Weights of a small GPT-style language model, trained from scratch on English Wikipedia.
Size: MLP 256 SwiGLU, vocabulary 2048, 2.59M parameters.
Architecture: RMSNorm before each block, rotary positions, no biases in attention or MLP, untied embeddings.
Training: a variant of SOAP for these matrices, 2557 steps.
Each number is 50 + 10 x the weight over its row's rms, rounded and kept within 0 to 99. Layers, rows and columns count from 0. The size before them is the row's rms in percent of the matrix's.

# layer 9 attention key, 64x128, rms 0.293, rows 0-63, columns 64-127
090:56 80 53 49 55 47 42 57 46 44 62 53 50 49 71 45 36 62 44 46 49 52 52 57 56 60 36 45 60 54 43 38 67 46 55 51 62 44 52 48 50 57 64 62 52 55 52 38 38 55 64 62 26 31 43 62 43 34 45 54 61 58 53 48
090:65 47 37 45 32 57 58 61 48 42 68 77 57 59 56 45 62 42 63 42 45 49 60 55 30 42 55 46 41 68 44 56 67 56 59 39 41 42 57 50 55 45 52 42 52 30 48 46 66 49 54 54 47 56 64 41 58 50 68 62 37 34 53 51
094:66 49 58 67 56 54 44 64 68 59 47 23 47 54 43 65 71 35 50 57 56 57 37 69 59 60 43 37 46 43 48 60 51 47 39 53 46 51 52 55 37 37 57 44 51 58 58 53 61 46 51 61 51 39 62 48 71 52 59 59 46 32 60 50
088:53 30 42 46 44 37 56 53 49 58 55 62 54 39 54 71 58 55 47 57 56 58 57 60 56 33 64 49 52 42 67 52 47 45 35 46 50 36 55 45 37 41 64 65 60 44 66 53 42 43 63 41 64 28 49 58 36 53 54 37 48 53 32 51
099:55 53 70 46 69 57 40 41 52 57 35 38 39 43 43 39 60 43 47 65 59 60 44 49 53 43 52 46 66 56 29 58 43 52 37 48 52 46 36 51 55 48 58 54 43 62 52 56 23 32 55 48 61 54 52 53 52 67 52 50 53 56 56 57
108:61 48 50 45 50 57 33 69 52 47 37 41 18 57 46 45 41 51 55 54 52 54 71 45 66 56 35 54 30 44 59 47 59 38 41 47 49 42 43 65 33 52 57 53 62 63 64 43 36 32 55 67 50 44 49 51 44 60 35 39 48 71 52 40
097:49 52 34 57 27 46 44 46 44 62 45 54 50 28 48 65 52 41 42 52 35 33 64 39 77 50 58 56 48 57 63 59 24 39 58 46 43 47 53 54 62 53 48 65 32 49 61 59 50 55 65 43 43 41 64 62 48 54 40 50 41 73 37 43
088:55 56 60 50 41 55 47 61 28 58 68 48 41 63 63 39 33 45 37 35 40 46 51 71 44 49 42 53 61 61 51 58 54 35 50 55 52 56 50 50 49 54 61 62 59 67 35 56 42 47 34 42 40 45 59 53 28 41 39 63 60 31 49 60
098:19 51 65 62 38 59 39 43 48 54 30 65 39 41 32 53 49 46 43 57 44 53 46 40 33 33 58 60 47 73 28 55 45 51 34 54 50 54 53 38 50 58 57 45 59 51 62 49 47 56 46 59 53 52 71 64 49 59 42 39 67 66 37 32
096:47 48 69 70 62 38 38 48 60 44 53 59 48 60 36 37 48 49 58 66 40 36 56 55 58 61 57 47 47 72 37 46 45 43 45 51 65 42 48 45 40 52 42 40 20 21 55 55 34 65 47 46 43 49 50 41 53 46 42 42 47 56 47 54
105:38 46 52 62 67 54 46 74 55 45 63 52 35 59 61 42 64 48 50 54 58 70 57 37 69 30 59 45 55 45 44 60 55 34 68 54 43 42 48 40 59 34 46 33 49 38 53 27 60 31 65 48 39 41 77 45 60 48 39 32 47 44 53 38
101:69 59 37 39 46 48 57 55 70 50 37 47 56 32 59 62 55 43 39 68 60 69 34 55 52 36 44 50 54 35 38 58 35 50 66 40 49 54 54 67 59 45 59 65 46 77 43 51 41 44 39 51 59 42 49 38 47 31 53 60 67 43 49 54
100:63 58 57 58 50 33 60 52 41 54 43 47 74 60 40 49 67 59 57 57 56 45 67 55 63 49 53 27 47 56 41 64 47 48 51 44 47 52 41 32 58 53 44 65 45 49 44 57 41 60 42 48 55 38 73 63 66 37 53 50 67 48 50 41
102:36 52 71 45 41 58 61 45 32 46 43 54 45 42 67 47 44 50 46 39 44 64 45 50 40 48 64 39 47 57 29 64 55 38 75 40 49 64 74 45 47 55 34 60 40 50 40 55 38 59 50 43 53 57 53 59 55 46 64 35 46 45 46 53
102:51 41 44 41 46 48 62 62 41 57 44 29 62 53 52 42 32 56 58 57 38 61 44 42 42 57 51 56 41 59 54 63 57 63 52 63 68 61 55 42 29 49 65 51 34 47 57 53 60 46 43 61 52 52 37 55 42 44 41 58 66 61 30 73
106:71 31 33 59 46 43 44 36 50 52 52 51 43 40 57 60 44 59 46 29 59 65 42 61 41 70 44 43 64 55 56 51 51 52 63 44 42 72 57 62 55 49 53 60 61 56 29 54 55 45 28 53 59 68 61 55 54 68 55 43 47 48 40 61
121:61 39 36 57 41 57 70 41 49 46 47 54 61 59 53 48 45 39 62 44 51 50 50 58 26 55 54 59 50 45 30 53 54 53 70 34 55 53 67 56 44 37 43 32 55 41 35 37 65 59 40 47 52 59 59 37 63 54 51 60 58 32 45 60
103:43 47 62 50 52 56 31 46 59 39 42 44 46 46 49 36 65 48 45 51 43 57 65 52 71 46 57 44 50 47 61 49 44 38 48 68 36 64 50 58 50 66 50 47 55 55 64 50 49 61 54 50 56 52 51 47 30 44 42 38 55 73 60 36
104:37 74 43 45 53 46 36 32 59 51 51 57 62 47 49 53 39 53 53 65 45 50 68 55 44 41 52 54 43 56 61 48 46 60 43 67 53 39 55 50 66 54 51 65 63 31 60 49 53 54 62 61 64 57 50 51 46 52 36 30 55 71 36 62
107:55 52 62 45 48 44 36 62 49 70 41 45 39 29 46 52 56 47 50 43 40 36 49 51 48 53 60 57 37 51 57 49 46 52 49 67 39 46 49 54 42 51 47 53 49 58 67 52 35 43 54 44 44 52 30 52 51 46 58 40 44 66 54 41
096:43 52 47 40 57 58 41 59 52 42 29 51 46 62 41 48 59 38 56 35 43 33 70 51 60 64 44 62 53 36 55 52 39 34 46 53 56 51 52 62 61 55 45 69 57 58 54 51 48 40 52 58 42 50 36 35 52 50 53 59 36 46 39 33
097:33 37 50 65 41 53 43 42 58 47 42 50 39 42 58 62 44 62 42 55 40 48 53 49 36 39 66 51 64 31 59 49 47 37 52 52 46 62 33 49 43 57 67 50 44 61 58 63 49 58 49 44 52 47 49 48 35 42 49 47 63 63 46 47
093:55 42 23 53 37 66 65 43 36 45 66 49 37 53 66 48 30 33 52 34 54 46 35 46 38 66 56 68 46 43 59 46 46 51 47 49 54 62 46 42 37 52 39 49 42 46 53 58 61 53 32 47 51 47 46 57 55 45 64 60 46 25 46 49
101:35 56 62 51 55 55 31 35 62 56 53 35 41 39 54 71 66 39 66 52 32 38 41 44 54 47 73 52 53 61 35 45 49 41 40 63 48 28 46 43 54 61 57 53 43 50 60 48 34 52 56 40 62 62 47 50 54 54 38 41 49 70 60 56
110:56 47 45 47 41 33 58 38 65 48 52 51 38 61 59 71 47 41 64 52 35 48 55 45 26 50 57 36 38 42 49 59 46 66 63 50 57 35 54 56 43 45 45 51 70 49 46 37 51 55 46 49 54 52 62 53 45 68 47 42 36 30 47 56
106:58 49 55 41 48 51 38 52 59 48 32 49 45 60 60 45 62 45 42 59 73 48 57 45 64 51 59 42 59 65 39 44 53 38 45 45 57 45 43 52 51 43 58 33 54 32 63 41 65 45 55 44 46 45 45 43 51 48 55 42 36 68 42 50
144:54 49 43 47 42 40 63 47 47 54 53 59 62 43 41 48 42 49 48 48 54 54 56 56 37 54 57 56 35 54 53 63 44 58 46 49 56 45 64 49 60 45 50 48 41 39 28 50 60 68 37 52 56 66 61 41 60 48 59 50 60 00 52 68
101:77 40 55 46 61 57 57 62 59 39 54 43 60 48 38 49 57 74 42 44 50 34 42 46 54 31 42 56 49 57 61 75 66 54 43 60 63 53 59 63 55 58 50 43 63 53 46 46 50 51 64 44 49 61 46 40 45 41 53 43 46 21 45 45
101:41 44 39 59 44 63 41 35 41 33 55 39 68 50 51 47 48 41 61 51 26 50 46 62 46 50 28 44 43 50 45 72 55 61 31 44 60 52 54 41 35 50 30 55 54 53 50 56 49 44 46 41 68 54 57 61 61 51 50 62 65 44 50 55
102:36 41 49 41 65 47 52 57 32 38 45 62 40 38 52 51 37 50 60 61 38 70 27 44 54 53 53 45 55 44 43 47 57 44 49 66 30 51 36 53 70 40 52 49 64 51 37 50 58 59 57 46 36 42 81 59 39 75 51 52 67 40 45 51
099:60 42 57 53 59 55 43 48 36 46 44 45 31 58 71 50 56 63 71 63 48 62 59 51 56 45 51 57 49 55 43 62 51 53 40 64 51 54 39 46 63 42 56 55 61 41 57 56 65 59 48 71 47 40 61 70 69 45 48 31 57 26 61 49
103:62 39 50 45 60 45 61 71 53 56 38 44 63 46 44 52 49 47 34 55 48 70 46 35 44 52 53 52 55 30 59 41 40 47 59 68 56 42 72 43 52 64 51 54 37 66 47 38 34 47 45 44 52 46 38 51 49 57 50 37 66 36 62 43
096:42 54 53 49 49 52 49 21 54 46 39 55 70 54 50 57 38 34 51 57 67 41 51 67 37 51 50 53 45 45 51 51 45 61 49 52 46 34 47 34 54 41 42 67 55 62 56 47 38 47 43 42 46 43 40 62 57 47 59 62 63 29 31 62
099:53 42 47 44 48 34 50 39 61 51 46 28 72 72 51 30 47 48 37 61 57 61 51 51 54 62 59 45 60 31 62 38 69 46 50 41 58 54 47 68 58 38 30 49 49 63 47 53 56 52 45 72 47 54 67 52 58 55 37 37 43 50 38 46
102:43 33 54 34 58 32 56 45 40 51 58 55 51 44 65 54 38 45 68 68 53 25 36 48 48 50 64 52 46 49 43 58 59 61 59 50 35 48 57 47 65 41 54 59 51 59 41 41 38 35 39 51 35 32 48 51 57 35 38 58 46 52 64 44
090:47 55 65 59 61 51 61 52 57 44 51 58 56 53 63 48 52 46 53 45 28 39 27 52 57 42 34 63 39 44 48 51 46 50 51 51 48 68 52 18 41 59 43 45 39 45 41 47 50 54 65 67 65 36 49 39 58 58 49 55 39 48 36 46
098:38 70 32 58 42 49 57 50 56 57 51 49 42 53 61 45 61 58 54 57 41 59 33 37 61 35 53 38 53 61 50 42 50 30 57 53 63 54 53 48 60 40 41 56 30 51 45 37 62 44 53 71 36 54 58 51 62 38 47 52 63 67 49 39
093:28 57 67 45 46 54 52 55 51 56 57 64 45 63 59 62 59 46 47 74 55 59 46 50 39 46 59 54 51 52 29 38 55 55 47 73 53 49 66 30 53 53 44 75 39 64 57 58 46 62 33 31 32 56 56 53 50 46 41 37 57 39 51 42
099:46 59 55 46 50 45 44 49 34 60 52 56 45 61 59 50 49 39 54 60 42 46 54 49 65 36 45 63 40 49 38 49 60 49 58 42 40 47 38 51 59 61 48 38 66 54 62 49 69 51 60 57 43 56 37 50 31 35 60 51 70 56 46 55
098:65 51 62 40 53 29 31 43 47 60 60 77 46 40 43 51 43 52 46 41 50 41 62 57 45 50 56 49 58 46 46 57 58 71 50 33 34 39 53 49 44 45 55 67 43 31 55 76 68 45 40 38 47 67 66 50 42 59 52 63 56 49 65 46
106:68 31 42 72 61 41 64 46 46 54 48 48 47 47 52 47 43 67 45 58 65 42 34 62 34 69 42 53 72 48 42 62 21 64 40 46 70 29 50 59 62 64 35 51 53 45 46 54 49 66 41 52 47 48 42 41 58 49 48 49 37 48 39 64
090:53 51 52 45 44 44 74 33 48 56 37 47 49 51 40 47 44 54 49 42 51 67 44 52 53 39 59 66 53 42 56 39 63 51 57 44 47 64 55 46 45 42 45 51 56 40 46 33 50 45 47 45 47 48 49 57 50 50 47 72 40 46 61 63
098:51 48 46 49 37 46 64 47 60 45 59 54 55 31 60 60 41 44 30 62 59 50 64 50 52 63 53 42 34 50 52 61 53 53 74 43 38 26 39 55 60 56 61 57 68 44 44 49 42 45 67 62 52 37 52 61 48 47 45 61 70 31 40 58
104:38 56 59 50 34 52 51 41 44 51 42 52 72 22 54 55 60 36 47 59 52 60 60 56 49 46 55 36 26 25 48 50 36 50 41 66 50 58 52 41 53 37 49 51 66 57 49 32 47 56 57 54 53 61 38 41 53 46 37 58 50 51 45 34
101:51 48 58 53 40 55 48 29 67 27 56 52 37 49 36 48 58 35 37 56 49 65 43 58 55 65 37 41 57 57 42 53 46 42 57 57 54 38 53 67 72 55 56 57 50 42 44 46 41 57 50 52 52 58 59 54 43 40 51 51 71 52 38 70
096:59 58 58 60 57 51 54 53 39 49 41 74 47 49 78 31 44 62 57 37 48 43 36 45 46 49 51 49 52 43 55 61 41 28 46 54 62 44 53 50 51 50 52 50 57 58 43 46 40 57 47 55 53 58 44 42 48 41 59 42 37 54 47 53
092:53 49 42 59 34 55 58 58 48 50 55 58 41 55 71 47 57 66 51 50 63 50 73 50 37 50 27 29 28 55 56 30 66 34 52 45 35 34 55 49 49 50 49 55 39 60 54 63 63 52 59 45 39 38 45 42 53 45 55 60 76 40 69 40
099:46 53 47 51 65 39 50 48 62 63 43 51 49 49 39 57 46 53 25 49 45 40 42 51 45 73 50 53 26 44 47 66 58 42 36 53 40 54 39 51 61 56 67 56 51 66 54 39 41 47 43 49 50 53 46 60 48 46 40 26 30 46 62 51
098:54 33 44 42 70 48 44 45 48 61 46 40 43 38 43 39 60 54 39 44 49 30 48 42 56 56 64 61 67 47 56 49 48 41 57 50 50 54 59 42 32 49 29 47 69 52 60 54 47 31 61 43 28 45 66 49 35 61 50 46 54 59 74 47
096:32 55 56 36 36 44 41 46 51 65 70 45 44 46 37 38 35 56 59 53 46 52 77 54 44 41 44 42 51 48 25 55 55 48 54 29 64 58 62 64 36 53 57 42 50 49 42 67 63 62 67 55 48 66 56 39 48 49 40 47 37 59 45 41
102:56 52 51 54 37 55 51 42 54 76 37 40 56 53 68 62 41 40 55 36 39 33 44 66 47 50 58 59 42 32 63 36 38 65 44 58 46 64 58 44 56 42 56 38 54 62 42 49 61 41 54 59 48 37 57 38 40 66 40 56 55 48 39 40
091:47 37 38 56 48 44 34 56 51 33 54 35 43 51 64 66 52 52 51 38 46 47 51 62 61 52 37 43 53 48 54 50 75 55 60 63 44 52 29 39 63 57 46 41 41 46 58 56 39 45 36 49 53 68 46 44 49 28 47 63 45 57 40 47
093:47 50 46 59 71 59 37 66 45 62 36 33 44 59 77 42 64 52 42 50 47 49 62 55 53 46 59 50 60 36 57 29 47 54 26 44 47 45 45 38 50 50 64 49 51 67 54 39 44 39 44 47 49 40 50 45 51 56 47 63 58 56 35 55
101:33 63 50 59 55 58 43 55 58 47 44 29 69 37 42 46 71 71 46 56 61 47 57 46 62 42 39 60 51 31 45 59 48 47 41 41 36 52 48 52 65 47 48 45 54 62 45 62 52 51 42 52 42 60 58 58 39 36 63 47 54 40 36 66
087:56 61 52 45 44 40 68 58 56 53 50 42 75 47 55 69 54 52 45 34 40 47 57 71 62 26 67 49 48 40 48 46 49 52 56 49 52 47 50 57 39 51 57 68 68 49 44 31 48 29 56 40 52 45 54 41 59 27 63 62 52 56 46 55
098:46 50 78 47 38 60 38 63 56 38 63 47 40 42 57 50 52 67 55 50 41 36 54 58 46 45 64 38 48 48 45 31 62 26 49 54 59 49 55 62 58 63 45 53 63 41 57 31 59 49 41 53 50 35 51 53 23 61 58 69 40 61 47 59
096:68 48 51 47 26 53 41 57 37 47 31 71 45 59 63 68 47 56 40 48 56 49 48 35 52 61 54 43 69 49 39 48 41 48 67 70 44 54 51 37 54 43 52 63 47 50 52 52 39 53 46 50 52 70 57 48 48 63 44 52 52 49 50 40
107:31 14 49 41 61 51 54 41 45 63 54 61 56 60 46 59 45 66 52 50 50 53 47 47 63 24 47 55 67 40 20 49 60 46 45 73 48 78 40 40 59 44 59 44 45 34 48 57 52 41 43 54 58 48 47 54 51 49 44 41 62 64 50 38
094:38 49 47 59 45 56 47 64 49 45 37 64 62 70 32 51 55 53 44 39 38 53 54 55 59 59 40 36 62 41 45 33 53 61 44 40 52 63 49 56 52 51 53 56 50 55 54 68 55 42 51 59 32 53 61 47 51 46 61 73 48 30 37 70
102:35 47 35 63 64 56 43 37 48 34 61 48 51 51 51 73 61 49 41 56 58 42 42 47 54 49 41 39 48 42 58 52 43 49 59 60 56 58 36 60 59 64 51 54 34 37 51 34 41 48 50 68 48 57 63 46 59 65 54 44 54 56 48 39
102:42 37 52 41 38 51 47 54 36 51 32 52 37 40 50 59 45 49 51 42 50 53 48 61 68 43 36 53 44 48 36 49 46 42 45 20 52 52 53 46 40 52 64 55 48 76 47 46 64 56 62 46 68 42 38 56 50 43 50 44 49 56 38 55
102:38 52 54 47 40 57 31 59 40 56 45 60 38 46 59 45 40 43 44 49 44 60 51 58 51 47 50 52 45 41 50 57 61 41 57 62 50 47 48 49 36 54 49 79 59 74 48 47 57 58 34 49 52 38 72 46 55 53 58 55 56 50 58 51
102:59 43 45 45 46 48 36 43 42 49 51 30 36 53 55 56 52 51 69 50 62 74 38 51 45 38 43 42 49 60 48 69 41 48 49 47 47 44 46 41 65 53 55 45 45 47 52 41 56 37 58 37 56 59 53 48 49 54 53 56 58 48 41 53
099:51 42 52 45 72 44 48 48 53 49 45 53 47 58 52 57 47 59 47 47 62 54 37 45 56 54 56 48 48 55 51 46 23 52 80 66 40 54 45 59 47 50 25 62 41 61 54 57 52 79 60 61 49 28 63 27 54 46 55 54 55 43 36 58